Each number is 128 + 24 x the weight over its row's rms, rounded and kept within 0 to 255. Layers, rows and columns count from 0. Numbers have three digits each. The size before them is the row's rms in percent of the matrix's.

# layer 6 MLP down (transposed), 512x64, rms 0.267, rows 174-280, columns 0-63
089:150115153130100157154112143099111140091136123156107137074126123146128113129097133146103167125088117120145133098157144111166110175111170148143165125138118133115131101096180128098110079145103127
110:113126137122129146126106063110190140120119156145134172143121129102137136169084113127080127113117111110174155152142151136075124145177145151118116094092109130126147122105112116126132124139144107
106:144102164149131153155109142132153175154091162159119135155160147125135172119114109132125119111105118133136121125150129121111084149088165108158137122133106138131153124167149174142118101088124068
101:117139145125119134145135112090103136153112113109147122154150116137116139148141083091113134135083131092092139147170151099102111121142120119159047134074112135119130143094127140113150122162173129
097:104116108136107147143123109092124147122112158131128138076159144140108180103089127098132177070108124130119136128096106134141079158108114146111143092145094130134133117135126130131132106092102074
067:122113167155162149122108104137093134078142118110131136103113125139124144109136124099143151107173123145124104139172116103100146137186080170118157137130110122158129153162138113090117125101174112
110:092158125135139185098131122110133124123114125129119125127126127102166118109113128142120077112160145124156103105146156105127136078067087100114151132163128085149097134131088130158100096144114143
110:136115179151120117127153109154165101092124149114098147147168108156147093137099122109093116122182102115172152105125169169128120121142115139106148144114150142135091168106102149136143145114130153
064:131111138149166098100167116079106179114137105161098119114146143142126134157082070113107107118103123158142130132090157124141123148129104136109127115147135139101134118107162127116103124076161159
066:125093097137137159094162124181100118092176117155115147132150128095132145164133124150124135121130140139167132130192132118131124129144117135142101169135116127120134137124160110073129127144184167
078:098136120136197110152112134145084144161147147167115095099107147150126117111103161119125143112092137167149105088123127134134152150080135149095088117162152144139166138092145127136130114136116118
098:144115108120175140099071119084090088107160107159105092139130115152115148147125111094137109154100122133133141107132152156120127074136123117135103120088180117101151141114124124139113161144098133
101:112109134144140120128137117109128124142155126129100145139133143117055127125128116175124147060075126132163109130088161155192150113148131145122140116110137103124129149077109118106148105130127106
106:117121103126150135142106135135143126081126136124108125138146122146168102143115142125121112145118189085138121132091090082112117092162124076127135091118113114115110187172128116087159129120139148
107:083148138132132121133137096103115141131131153143165145136114127126112106129133135155067130106129158135145149142126080146139089105154095163128134092146090107167102166143089090139110115160101162
074:176104145118154135143124134121142135099118110129080151100134114108138101168085130106114095098142126178178091092141112125115103158135109150082126139144144108117127101123145139075116132091123147
093:076110137154120118138170103099150087132140176145127130122183135145147113131132156123076140146139108150112147152140103128141144144167162130143095094128118116148146151148128090184137152122119104
094:138154140128154159185133108126165165103141156126162084134132156152129113134142094150118112106071140157170127125160163144104126133096116119097109117146116129134165148134124134100108087170124130
085:133136147173117091130146129115077192125156110100085109128116120103103119133118133128099161127127115099120129116126108088106115121135097133105112119119090110075127105088129103158144084116090124
104:096131143115112107125133127127123149124100124131163155126156183134167134171118122157094090158124088105135136140078095141143098096107107108075093130166123143144150102143118125136151119119088145
088:138153075116126116124125119151129098110115146126156097122140146097096094133109084085094136143129144126126111128090175136140135111112120144094132127169138168092141140093072098110115097136094144
129:136158166113123161147116145142134108116122151132123144121101115174103112144110095086102126142093147136150168125113090143106093143138118100132180147148120150145150111176113140058143112121102137
101:159120111157143142132106171161117131119090117136147085137125128116106098133175108120114114142120142108111153077127164105137117131116138144076164107124151125096148160131148164102171119155155172
096:099149140113135125174128122097131148135132142131150094120098155130086072100147130177142118081158154119134126096144119118129140165131095138131128142089156133168163134122154156156144148160133086
076:154101144127133106128075109155124129127122098153106155165112134151118119107144122086117134152141100105116127150093133159167116147111143116128155118168140116149091129107174101071174122105159155
096:150153130151171136145145104105108139123084154124198152145141140134177111110125143130117100124098152128159162152113114156121115100147102158114114102148105141152184147158116117138139148155092134
117:118164135142207152160109114089124135141119104125166094126131101100137134145097137092105129129133205116142139156098137114119157119147126146124129105130130097156141124157110115150086151115136132
099:130120119145101087129168127065089126139127144105166122118117151143097150096123107122132136142123077115171100101130127132171124125134135092127090136107113149096152137057150108137135123128152134
113:106194121084136173161114130144143108108157132136115113130086108124103154132127102148102137160161119134142117148095127124144101165132161116070112128112160123129123140134147113132065147108106121
110:146119151118142131095117128157117111095162088164110188136093186142140152125137118129119153105113124137122151173127141134135099096154127156095167105141117112154116117125136113176124140172091134
067:125129109147124116116126142122129141084128092148105109150080132107132089129097176097122084108131095140164114106168137167124145151150100151136140109162093130142107118106167119076139149119156150
098:093158092132141104115141102109119128122141130105138169117134117144092058140140109130131180112137148151151149092085096146140171145138125095077129137091112126150130094125106095129129102133111124
107:091086134115129098129073134135139131130087126147113137120132125151139165136121120094171131134131117131128138166084145165166112133148129110142155169148111121139123169115114109104159057119128166
100:120115148167122130122101139134109141116138108142113137119134165116112129125124087108082130137160111116120127083093126110113136130124127095058112124135140146088077123107104112163114098139054108
087:114123165144163134125084124113159128111117181145139127140113142189108152127103121142163100140107141122114105145127083076095108130135094083155117125129126147132102139106106121143135092118132074
106:142117145108102147124132104151120105144116135070150126137121092078176120097120179139105100051120100118130138156094138142106167117144121117110136128127129116111142138135086144117142108142089137
086:114142139139143110131100114144160115144124164137154131147139144135097109092117132126106117118175130116079126115130132119158165169167165118110195087154146101147087134116143143150152151127170147
097:139081126122063129156132117107123129129139167091153166169140141095080133074132124122156154103136106153106136133101117119145103141127163141102136093129094126113093130121166107129131129118098102
111:142125097094120165117174144122154092127110119131089163155141125136170142112089138137137119123107097117060146118125131146122143121122124123186096186153154125107164136143105127144108125145152126
094:128172118124117109118135139138079175092151155142181108092158123144123099134077111100132163173106095161149154113150145122112149095132121127112122114109116125110102087138127163155105113132135127
070:097101137131170110114112141129117164092110109141083139113128133109121112122133113118100094081141119200147127147140147096125127142152066130096122143143110099118145134122164166130124132093169130
067:107111143134162112137121128150106173106137099128116132095078138151156122171123118108136123099133153131125113068128103154144132180139110141099137133122113132126117085085097090089156110129161159
109:084122115110113125085114128074129136138104099163160142133115157148130134135142133126131122098150091134077130162086160146158103100131105147154110126139128156125116103109131109127169139171164175
130:176133072106123144179108153100140149095195104123084134150104141088136127122138131099136172149122139117123141142123121160114113127131141094130141130107102138155109143108146135174118122097148108
096:109141082104132135177164096113124122081122093103123133118125131111164123085109105128127108131115118116155145102116104156110123128106125118129079101117148160167187137112131083145106109143166126
082:111149120139135126093117120139120120180157137125117154142155123160155121126145100133145124107104129135106116113080165156106081090140095122144131122155132128096118114115132104164121062102076169
086:095133145150149148116153159161132158151131120119155103148140120106153082117083126101113099130153104136133110128171177108107114125148147168070124128150106125119178125112077114148128132096123133
105:113109115110131105073110155102095122080095156133165104111152125136180116104098066121162147173136125133163133131154152153120137101150133113118117129118103122139114118113128123109119116177104150
127:081106082132106113137122116107137154149142106071153147148110163113120116117112129168151116149143100137137157160099129153146134102105123107131135113144136113174127078144123154196119108139104117
106:135134138101137175113145111138133173152119122166174146156098144128153131136133132170130148124121160120067150146089154107118117112164126125082160159151123118159146116156113112164146134123175126
087:137153118161142134111144134170112111086105141117174085114167107097141129134114088122132154135118123087108127147103144095117097125150107123112111059159147085106118129123125178131158136118122141
119:150139158103102151133141112133123116125125140123171118104112128160183121099100152135111127118140105182124148149137172139122114138140119113124094094128135180145171121155158155137079142155076117
093:142121103162157099119149137105123156101144139171168109068138127161088119111130118151116160129072139131140116119085112150163159121141094110101133117149120113131159128121163127100138082129153120
111:132130154088158139117111108113172144114107130113109150161095122076126090121135116145104143138171174168145104114121109101119147140094175092107151164133158121134107088143142106148129161122137129
104:146138108148174097087114169160162143169107124115103124116126143151123116143139125156117103139123128130126145094129060136139128088120067104119112144128109174135116106141111095167109103135108116
104:112107159176104139097136168122139129107122179122106151107145078146129147143118177144165116130138131112130124106142117114139143136103180114149139130136155118173111106160120146095149080110141167
111:108151134140152114129082124068109108094118082151152132141133128094123172154118119154139112105116150128129157188162113142125108084133088144192127111130138128148128146144119127140097116120146141
073:091105145201133125095156129108112134145134143140150142131128141096148147111079128128096088129121112154112104117137147143111109129125055155089127120140101099159118100122093121110104127090136120
146:140153100138144167133099153096123106146112086139142150173105140182104132118118097115136094130135116120125118127136173165141152135138135108145099142132152148124136105156163137145081146163065142
080:140115144118116153129129090101138144126160132105146122184116130129143151136134088094121117137139135206140120134140163185086105145152093138113112129090087124096145122111152126116154125134135165
104:112129136188145112121125102172147090162134121145106150179135143165127136169144118136115127161123072103121125121094124110144124134126177133115129131130134159130115044115142128132143117140138146
096:102133123163136094109102116103101097128149127138145119146090146125105122114149122108136133136170118153121125115110129120166116143133128149083119125127175112144150135066095157094152149099081067
089:133110106139084138108143147106109104164095108137141138084149160129161101159111048128105121116123164128146092133121162168150144140111143137120159115150110113146126142095109126144116112162092114
125:126102101092117119144127137117131183086122108110149135107076130153106147148129135128126137160190166132116120146084155163127147125144099158142156127117168116184127150107139155118148115154121123
094:113126140156146115125115128079094156136127115139118120130174154167133162141137108095133185137101160087133127134105116187148159157128139164145118113143120119120160172133107090150098155127128142
109:128147164164168145147145133107139137122176153183139119148132120164120134155126135151119183175141148128155142126117137144145140128121175151129175127164147117164138150168147125159144117118154155
128:156104167123162113083113153155145091123121117091132178128112131170143146162128126154097167135134131156169097097113161149153142123123135126149149164133133148121173130078124151138110111123108109
102:134129149104143149156098089110138100101117162097122083174116129139146140165134158125115107134080127154157151151135103173095108120122113161162143160122098110098143125146128139155117160132097163
101:149122168164151159129130155112143154109125147126135174110112155084109164103101137113122154136122108087119076125109111127135096145161170127136133131102109096111128108157110121156192150116130105
105:119150134132156147099109116132153198113092104130117139099140130143137117147124137152096140147141120095109131114088096093114161142112123086070113088138147175114131130145124099103166134148139101
100:114133103175122149132161123101125139147098141132110120148137082133130124089167166148135165114154159102114159146135170092085120119178128114093129107117154150154131137144136120160162109140167151
086:108150146152139125129139156094133171072117160124116164124104155134125101140103090136154173152143091101114112084104103110094132147121091160119135106144140092121143113151100084156112122126144134
077:094103111127156087153122144173120152120152104125111131136106146123125107101088093111127143131112127121145087121110112102125095099107111138125129105142131112117089090110109124108154047087133092
089:111151118051116135097136139150114149107127138122166120117177133116115099108104133108138127139089159156109149155116140091158126110120113145121147143170161137170155137137091148121164135146090156
121:154141102145130139097100113114123133088114112132135124156122088094126101149143128123106144127143177165113182148116133102149121119135161145129146104123132189183136091155144101111157147104096153
093:122126094170118128174110113167144103165137134139130108178122106099106116090152132102118084114121099104158136158111187117126104145143122126136124127147137096100126115147138126140109122071168152
117:133144145105175088188138113126161176118117106123163079118113102158165137124122127119110068120136136116101117115145079123101144124108111109143116122127134104177133141132116152135175134120127124
077:128088155156148121114093078131138151136108104089128180118130154143140149144138112113172124104128127153140117129100137167182182148148135161122158146166110083114135124152151131119148119144127141
097:083107085182126136159153115112133141128098173135164126100140111122159143123100125075151125119144112150127171113143157080090122134135154119154116084120097114103118135163165124118127134127119133
122:143115110159130131125078103105153151126095144138127153159089150124134108111085158095156127117146107108165118140117170105132098105149153111155115110123132141117098196118168100130125103161121108
100:149139122118154114129148148104127152107132099150109180140111099162088137144132119192117146095177123097105149134116131117129085169143127128143134127142129097199136123145099140150138105142157118
092:115121126161101163114142132136146154122139151098100178153120098160129180104106130142141170131150109177118122154127103138101104126156131094133137130169126158147137169165154118139178149123126102
119:148123110159129151156133137174130078120128130137166140123098159131123092125147117123155101165121077147134110140086134081098139158110118183121166117099140119142137100116099147114131099162122100
110:149190153132165153132166069104130104093147142122146126141098151160106140126159120140102077166094072092121086142120105143139160117122120140139134124139123146134112111135101129135129140136138143
091:122130166141169137144131133125133113123142119136158063106156181107113112120116077096082141136133119116144152147096137113127091150077108140077123134156121131106129126138112142133116112091083120
102:103156105161154156106162129173132147112132109149113116103133096139121099159129136135098098157131132117115128134116109137156139111170167143073146109127166121103135132143091121097133058164122122
123:142145110156168136152105148149158105148129168123118151154103100139096123147105138125135131150165136109085176094111098086106118078103093098118119116118172118126117138123069141126141128139138108
108:126152119138131145136150143093125152120088152116178118158183127119104132087095153106139145178112154137163125146134117125129148147134117123123116139098137087157116139129125123109066082161162106
102:174096115138089119115178092138153166122124148124093118108102144099143110120143133140146174144167140147147152102141163121134101130126114110076129129137114128135122153084163137145189124149114122
063:114121139154143115128147169134146154149143112146111124113099166164110093143108100099134145131124124198154124143132156168128135119109104125110136131207172147112142107105161149137107132132139157
081:126155130124159107128140131115107142138115136093126140122158129103072129140118122093138154085107117157109124127126155130149118110155090120127122090112133095131106131145133202134133141049145170
082:149171130140173164147155160137152155139149130182133094129151105150156099138126128137106125124146179155127146133159137113126162129106112141152124116176137165156124169142131093162125088109127134
119:131108082132117089083111117108129149092115139140143121148122116140114107089159171137130108120148166145097140098100128137147097101153123139162166138128154127140156160117154138104160095098085089
109:096109128146134135119126122099112114119126140152146094103162094165137104148139148113080116166114157089175135161148135135144126065161156125103121114115124128141118193099121129106118134137089112
121:112126071104130130134163136105122156151132121139099127109139107122088113107123141126121123071101158120106139165139155111138118120102093125181123079123134136174107146146097083134091122122169116
101:088119138144097125118136147162113145202136142139142140143124136108168116114137171137115102118136091098122124169163165130114119118151131144089104101147128107160126144141070121137176136145139103
104:120131144104169145144116132149143161085149149121109142141122140104092086139130158142139116126081110138160137138100108122181125117101117108163186126132134149102138136107089125099163069123126129
094:101139071147142099161103104169090124127136121123137106084141084131159086112142118144101141152115117095109141120146101068131086135135139159114150123106129098114107102144127157142145113151141103
105:147119089156114126163096108148099139146165131130166146162135142135133127092146125115138109141089114147121153141113140126091103103124109149190122115136154147131090124165186141133100084091113128
082:144134098127120120101089085119183137140122152121140155109141144124117131143123156153107157109164145149114098122081156113152118131155113135159134127068132114095168134136106103144106153185127096
105:121130142120118209077113118100142153141120135107126153146114137163144164149139143168121101109137128136122124113114101147078108116121108094073127143127096134119127102146077120122134145126165160
079:151097141147155107093113109097120149092101107137147139098134135093128156115101149095120102119103118165131124163161132179151140151100139130129109138126163087125133120156117125060114140137100086
109:136115103157116153135151132113120119118119143138147155124145177106163137108103158121129111176159101110118108141115141142155116153134146151152144073116147150155132109179158125146183172157092116
096:094141118117099107095136125166156170175133098160093173139082129104136108125105128137143109127126122161084134164116131093142131130133117134124153132116107106186154146118127137135152124103080096
096:118164128153126127079135109119142111148142112096171110133130139101144135129155086118113147097102144130160147120176094112091153116102124131085107186167114133132153120107087109158117161122109124
088:127186124197157121142159119117115122122143120131102104092156110126139103137148070097104134106140141148122142126057145123124115112125118132118101090147108097113132174103108122138140107103120123
109:122120096160123141100142147115093156122115168128129159145141157128154121156088145122118131158127099123132124162098119143155076092123128130109121093144109120072127125168126094152166112126074159
# layer 6 MLP up, 512x64, rms 0.261, rows 175-281, columns 0-63
104:116095173110096166127063100114146120134130119145142116107123129151151163112125125097108116087122119155129110159097160163103128119113148112135138119119084097147152103109153111106142145094084161
118:145160123150107114127112162144084085117140131139140146119091123140114135171144086110098127134104169106156094120146098110103139082138102132093104104089114126121103155105088121129100139156087139
100:152107125140113131114108102103114113089154156127109131164138132194160135127208153128123117139118157140109095136117124139093119136087159104107133154086104127082119132135106133090145129135142131
104:136166097105144179084127108136169121160113094086163078110113101121138107161140152156140105148129128165120108145123185114127132131098115115141096115124115142131149099142151135148137128083129145
084:110095135120104139183147133150094121135118112098132115106117120130130136137140147110144151095176119143102122113113097136149125084124173130107107091120112158151077096098130082128120084103150089
092:111100144120172136118111146078165168127110114126159095122122115132103117106158129153137173127137133133126106168169080128092149174093125130158142146149115137149141165118110098103104152140152147
098:120152113092163119090099100130106138153154073134149129116120155133086100131123142150127136132160144142149138129136149120107138106137144094102117070069106160113168092122159134136121103147125092
076:145177138073134122146176114100142125125148191109104170138126127128122178137136132138101110119184169128152148118114149109161115077134117130097137134117141112116152112118153136126138146150156115
076:143107119092142140143116111165109107127120110147134133150106162132171170106158097115124143131173133125130125122096105093138149117131103158145122103068151076140130091123133107087152078109112114
090:071141117097193136135152154151147122107143106105084146137092097133130124121125182159148099128114128090121131134121180145101131125128164149127121072100132126124129113145106163121118128145105128
105:140128114105097130151147116143125159173125167121134078124101093125115124109097172158105155128106165159118100170136120081131112148121138133115145131143122099127132095172127149132142125061151139
111:125118114095161152150141173104126169173110112122147118121139161125127151109147149160146172115134148155099139090073124183136130168123113125166148117132121138147143137114129123106104137144156077
091:107103136109150114132136167145147150118149110139096104100134111087127158160166080130122143176115142132152121094141135090152167130155113117139109127121116192116108091127145163118108100142150161
101:136118140101113169106135161121114175154132120156119112117110149120110174133148123119101111124093100123089107109138113112106185141135112183154112132130153140089135147166147151145103114148120071
093:150163139102141117133140150116154116156089106108121099109142174133100162131158151123151134132140099148125105138111098127088088139162176148084140111137142134112120161124146134165138088118176091
083:142141111141065158124125119119120122169106155120137182124120122108165140173109140153147116094113122106134139094122107159089142135112150097127111152120117169106143156087114089117078124138132158
092:166122115091138114097143116145090138156140158139097110124168150124149093166162114141144138154092100164136113140106139111089132140106164097109132144123119120093077121083150091117089122126127129
076:153134102078097119145159114131103116163174081127101100147118106140103124113128126072123116137168076153108152121123096098140120115157103137135133115147112105091145136153137154100110139149115094
094:129107101087120105144099166127123150155159118093099153157105157122070122134110127165162160156100106140126113107107109117122080109099118120131114109124156115159112118058147125117142119139132142
092:120134135113126114116092144106140132137142155091114106121140111182120151135094158117136154157132141112153158118140114118160146112102075155130109114098116122170153188117186073140125133131113115
125:153129111150100125075150154124134096133126151107090112101155099107171112147135134160134144153132134146134112107093175127170145119152139123113128100118157114150140052113105146112134160161140118
100:106146184119134111114113133083162104086111094146127132106106107114093153121115189114129115153082172145101108129145144130133101152152157156166110174138106148115124141136137092123122123118127139
113:132103142098122113171081113125092175131084119143099119135118148118129097099124148179133105119103148158106113121103100138145143109113153088129169114128144098118145138147153141130132136075076122
097:105131120106138110127124139115096142140111100085103118136125120132126104154156144162123181121179147113124089133086154132128096119153105126086096116136154098158136109115110190164130091123148153
101:134171109158128161124095142127152156161173129124125120151140135148084133132126151147150169146142174167136132068125153095146088168101155133127114142121139121099131163128120113139128103153113168
106:162144079147145129138115102107106131166091106109120130128141115146161108134172146101147125105106178110085149086114157134126129167071134094096123112162128105170124122150115139126129143125116149
105:143103145196115123118131127071171111117119107133128139135152150129147191120178144140141132168127112117132116114152135131135119130117163144162100137130118107167163099113132152133085154099143152
109:126106142147131126084126124157142104153085125131120076108154102114144120152072129117134115169094167120134120088132164121107129105087131139123185102102081143149130143117140126118103122157123158
095:120140118135109115108114140117168137170124125076143061077063120108132138133133126161135116105098157164144118096105157114142135146140137122133136135138143135083136140153140080148160144125122151
086:113187122118094130125126126101141115127117107122138045134141139145163127164105154128118131076139109097161103101095135130112106125148135125144149158098131121126129139148121150127156107126175077
106:078105121133114144179120156138175086159126068094128134119150087122120101134121119129130131136098152141124120157123150119079143154147158144123163095115144128171112136114113116073119118126125136
105:135070178125146130100114098141107131122141163097148146121138120148099183099141125183117099108125123129137083123131146122089120119144135123107130132176082120095125102125093119125113160131134094
087:092141117066114126087138141118113099127129121111146142109104150161124092136094118124125077121084112109077109131175143118116176134127141103119149099154121107153118115184118105148119113132135125
099:147086056136119077122129131134152129147131117109133110129098131134143127122110150163132140137120122114117101083122094133127136146154160159137143156127134148081128079122058103157145134100147116
106:100121127124106054100133140125063129123167097117117109125170118143129098143140074093167138104147118119099137153129126102139111157093105142117126110139123110138098141106143142153137135090106149
083:117143126113147109136144129130094136117114078157095121124104150130138132150128112124168140119110143136170119112136097146115106106077138137110091207129117141113163129132138162099121141075085102
107:133139131189123088127094110112126135095143154126114106105153097139149160155111124125095146124097172118181125128180104137092136122112112118127134148097101120146095119110120144174091090129135139
101:125066151158075072076143108152130164127100122136144095144122136077113136140131166154139112158118146137123119123130149115130140106112168124141148133151101160120132112118169145146098119096124113
104:123116091135111108126150148142140142137150104134117168112155118117103106139137129126140109168158135146148153132121106110168123098125096133126142132076097084112084065157115168120100086107142159
078:109093145106136130127095162115151137118132136128116152139147126126118145097176121130133161084134118131137151130112156057159100145130132079104112144097158125115148138151114119189100162152110157
094:164158091134126109132124144134121087141143121157134111138162151102118204116107121156137167141160125122115121185157126176106132111112135136126152120113144116136115125149128141071162099110094125
106:155148133104192141098106156160135099127148114147116129147131105130143142118107112138137089161131149110104123118138157124136134139071148142183148091133166109093142069098123116121115135096109143
114:147115155119099147110118183131146123126098136104094107159160074139096151162165124146127135124102152123108148153140145107148111149151117108126079149085118094115162110101103104138122126095163135
100:125152156160062085148129118126100132160140086155122155119172151133149152118160126114117081121130111082104118109128160106089160101131115126103138120131098111110140116099116127123130130105098171
079:130122130097162160150126129157159132154162113138134108082082057160110136143135123131142141117143105130125126185142153177131145107120144100162142147142142115127146124098114138130182108144155133
075:125105146090137113123111174131122118142103152106103159107110131160119131136137085148127119142133120166147092124186146122135105101148144148154095122144112155090077122139127148157163138061128124
094:112123100137130139116139121069105104159147104105089168128079094090139158124133174123085117133116152082093140124159134097099142171137107150129126120136111133143122142088157116147122144106142138
102:160120156160120120111129128128077098124097114137177138091171140126113139123120157135121102131102153126116104132124158093139170143168121167113158158107147133110124098129096156146151140098147072
105:114146130120169131115119155146128120149148084105131106115118131114083121119154106092114147091116169137127113143090142117112168138197062115106145107122109129104134114088100137144164141122122114
087:120159154099113156120104143169126157161085143164137140115133138114148134133158114130116123131086139118140159131180113142136104147087121165128151171129078141167122148133136170174118094145120138
106:132101090150098150141140127118146134156141112096112155113094128149138152133160135099160149112087120121083124122170166113137172091111174154168100126149159119153125128108162104120119125106154101
084:075136128140093096129136186146113126101119110146134134160131136135094190093129103103114132084152151085120130102089108142093157130138102126121159126103130163163138133095131139127131157130127141
122:139107126129097156093148104148108099141084125134111116127142121136133140100092168112177128132104121143152092170111182123174157163157163142154125093165141123115112097126112127107140128111096131
110:143100131109112112136135176122144091167128147098143139134150127126112078103139126152144155151092142101122106114162106134184110085148124156078147123099143128103132144097136139118126132069097115
103:142073165138181118130113159115148107126130109124140131106137096112094160139145108167136178134115133112123137159144160122124152165160068114145090136101134104106140125096081119121144126111137145
111:120118128152141113121116133127082156149082166109124108140132142140152092110172070113124099090131139104166116131152129108089165124121160161053149120121106122130137144155135146116130153121135133
086:154194167131092158114114145092141115171133136122107109127094133170162133117139152153118155121097138175141148116134094146123122120169152109152145128139155146124159129122098123123135167167134093
117:114127150100142132130151135151138160123138108114105134089110121103136151110128139172152113119117135154178114125089120140104112211128116137181137104158113117133150104137105095095099170140127154
077:142136163120117117145117126124133129131109090133115124144134107091118166143217084124114122127164114127137134130132119137103118135115091124095142120115162075140174139171180113128099117113119154
108:141082107082091154138104156145174137079125148081113170114122160145150168088113133123164132123128143160136099135119105104119113143138116133166122104114128148148142121104159123104116149128122083
102:156153125113095137125142155126104117119134114131147152131121082147119119152131160193181079092124126168164142123130131118117138139148134146155101113167121173100130116114163135160135099140101164
095:114099074114127107120108155181123143112132152116126147137123125116124071164120120143168171092138127139137119128106058122136149144130150144139134112143127144116112120149074128083114098137146093
109:145133142113135117116135146118122119148165137156103082127146125100125141091132117138163169132086103137187163141129126120171165111161143125112128123101085130083115101120124143128131109108088185
113:097101144101120128117093075137161130128121125155110101150139152112096160106135179135117147100122129128146106101156107100121134130124117103123135149173145160151118105088126075111145144072140097
093:095127144171095139100129126117139126194138147115142157123147139185150176151145137130178142149163114153152164101144129126152127143109155108090141107130111144123174140118163114140145131124103116
117:138153131091133152100148182133151110138160115116089143158151124146135146137130117092158107147103122115134126165096181166167185133125123148118129133089149078131148110124115115115094136120108104
115:104134128130134113099126110111146097092118103130102144080138092125166134137112143119131134099195158114135103142126131100123169157153113105100119110119123117104184146116160092129108085130153089
102:174116117120131095149155151196127111135141157121103100142141152146158126100157119138118163145167144130086132100107115107152148127069098127125126089132154149100108134153151147127122143083132137
098:094129144107122116126117138085121103119172107169117105090102118143140143155150129145098087100098142104111141100137083150055145127106121127136138147115177130116117153117123159106120086120117152
110:124101158114111147093126161126129109160110167114154174161148119115107148150105124128149094106121097125142134118185100149142145156085153166170136145125119165085108138126134128117147130106085112
086:127111120140172131129087111157120112174135094124134144090120105142134071149103131084160155137119132117153130140192085130113154109136127085120149112113113133162118144111145150165130122104095113
079:144197106119122155088103116112139112106107109104103103121136126123128145112125160119140139125080109130126104154126104111165119134102126140119097191109156116159154138136128131111112153137066174
101:130110122147123111150115118106129172145064146079134105129107120140103163096117199115131147146141134144103148107139133099126122138125134137143105133130080121135138125123170112073168084133137111
113:135085131095130132093144090144115112128127105150092106136177115130131146149119118157123153120113145090129129149179135177176141146111126135172152147149155131129113105077129117140098086105118155
087:146121133095143142091152131150097126125116106090165145088125170153125129127145160167149135122123117130104121146166112137127132181134180150127078117112138160145119114112134117084120080151092149
109:096137133110138085118125155163127136132088125144119126145131158122097086154126105143166142097125139150136148148157144069121135142142132126120110072124119171115096088144173092107099143114093131
099:114148124133157166141139117101170132165115150139122138135138120114115116122139150135124112107116141118094163079158118112172153111093118129089099141091105077133102157068098155131123114119166106
092:159147132118130131107101178156162097097120108084104118150116135120100134171108137142161151111122092142137150071120117107149163089133101131142081123100137108143139156149135141117141099159145098
106:094115142121161141095126133094130169136144114112121067090131147108170112124194105123153147165121153134146112148160143128127109142148132147128131104152076121138140090088112146102108156131126122
098:117128121103089118118128132146145127171128096075125133135129170130167130137059132079186127179097129148131079125123105100137153144121136152140162154130147107130118132127106103147131131130128141
085:140126099133091116146073142123120118146118128170103150166117127167150133145131117124134154171099131115120157090132186152131155165123073133118131137118114135122174102116141117147167149089109126
099:116121139108133185140152108113093136166081142111136114113109129109063155095115119145123086162107149088143143135158135149145143148142152088103106118095129129124136086144144149104111160133121154
107:140099121077109088065142077145113148139119136107097133100099106139102188148117118097098147135134119173129121134101148125121136109129166110124138153151146128145150106102140157149123147152095124
084:115079105123106126078154096142137143117108106132140102121115094131148163126158172073147138115142123157127152086102107127117136132135174160131149126164122117128152107158124106141121156084133083
094:153115155093122118131146127132145125123101109137115121137129134136132143174143099076168135110145120127129089119103085099133106159117101127126167120180128162136125097160173154134084093165140158
107:123099085103125137111105094142101144150112125073106166087147098084141112159113129111138146122150104114106114096128126115101105151126144132123097160116117132135107149085193154125102106149122146
101:143094151118137128139078102143134136102130105089112097110146127131090140165123135141115107135090133108172120075122082123129128106156102089143154112117160107115134105165112146136085143151086151
095:098163162134141150130081133147128089146086126112132138144157119182129181126120131081144125091138107114113142123121129148090125110093164165110154156169109136097132080138140112121131144117123114
081:127156115122112105117122125075196110107112112124080107106131102097097110125172117104114106136113126108134140127166078100091115104128157135139143097154145134155130116107130158138123128177093132
101:146158131116174113163123152106121096136136149073158114115113144102120135175141109150119135134177115139104078125132167125102115110122126108062121139112133110134127125114136145138072092134131096
086:133135136145087140124118143129165121094102127114149119152096096130168161100116147144095166145126109119149121128153157149121136125108150190170118164122130170065097121135117095140098129137133154
114:102149127113101133109158095156118138131150165133125072125166138120119131123127167146140138122115157111113139155143166103162126154132098122102142148111118169110135137081125137121147151122216114
093:124131107154115122127093125115093138130135159169130137092112117115138113115182151141148146129114096133149117150143106121120147141119103143105101142101129091077089129086144156190115097171091121
097:115149170114141091136073130112146167128130144150095193127081103172151126101144163140107174130132090134113168111136140129160117101156137139101140147134085124139140111123138146139139125138126144
092:114138098143099142113133129102130140129130105102150142092154125136144120163161112145128136134146153168065143119134169157126132134097115134165170161108116125123096100124093108048134127114103128
099:118147140125105123123131140164124126114147086141130117109146163146167201124110093089113090094154139088135087123131147089118164111117167154121136109126121110106106106078142113151143126136123105
108:104084143101106111085104148143194100115124100119137125121089143107159164148115112138108105126135117171127090152111130145125144114109155181142133156161123148118138111115133084116098111091118126
099:139105191135142128087084148083167107125103117121095137088113130162113128098110131120139113109154125164182140146131170113139137115143148140108134153132126121095143118114105119153177162132107115
096:168139146150136117147073063105141132101100109163132144120135132110080127187144110131134161098143086134115094106098099111121136155116101105107112119129132109107131118107117143135149140092114098
111:124116112139109113142165126175111159170115140141114149123104099124136107120091131113120123091148132117148133089145155080156149163126137096130114139123102134140138114176114120126068155082170096
084:129151138124144114095138144103152189146097124172149098097149160120122137110111150157136154111134125097094164128131119186101129137126158122132125134068143080142117136131111093128159132154115101
096:118162104121153135094134120124138113125145081121113136120138067114131084152141142124125108085156129101067133096102137124102114169127115131124130150114143119077148089134131097126130132071106151
106:138112164122116147117146116103120131113084162108142111127159087157152171148156145122119129144127129069170095084156100130103128139122118139101113092113146122114121164131073145089131132154153123
104:154132136107148168116126085116081117075141124169125129099081087134179129122111148130133127139084140135125090170143135132117142105124109163128176116095123163135090104118137152135120134150120123
085:146145110114097149159133157183156125140074151161144101143136161160132137141145161138146164110154098130153111148175147156131169108127128139155101157138120142108106162148141086151134105128121142
096:161122131082173100141111133129112131093124112096105106103116121130156078140140193162132094070151139136150130166118116137131143128127128107117098129156101111114117110155149101113144127119093091
092:143157138129137099122085141132096094182162126129154095104158116151132134133150116115119145106138140134107133124144129106164075122111162135115123155145101138061126115119153126165121160160078145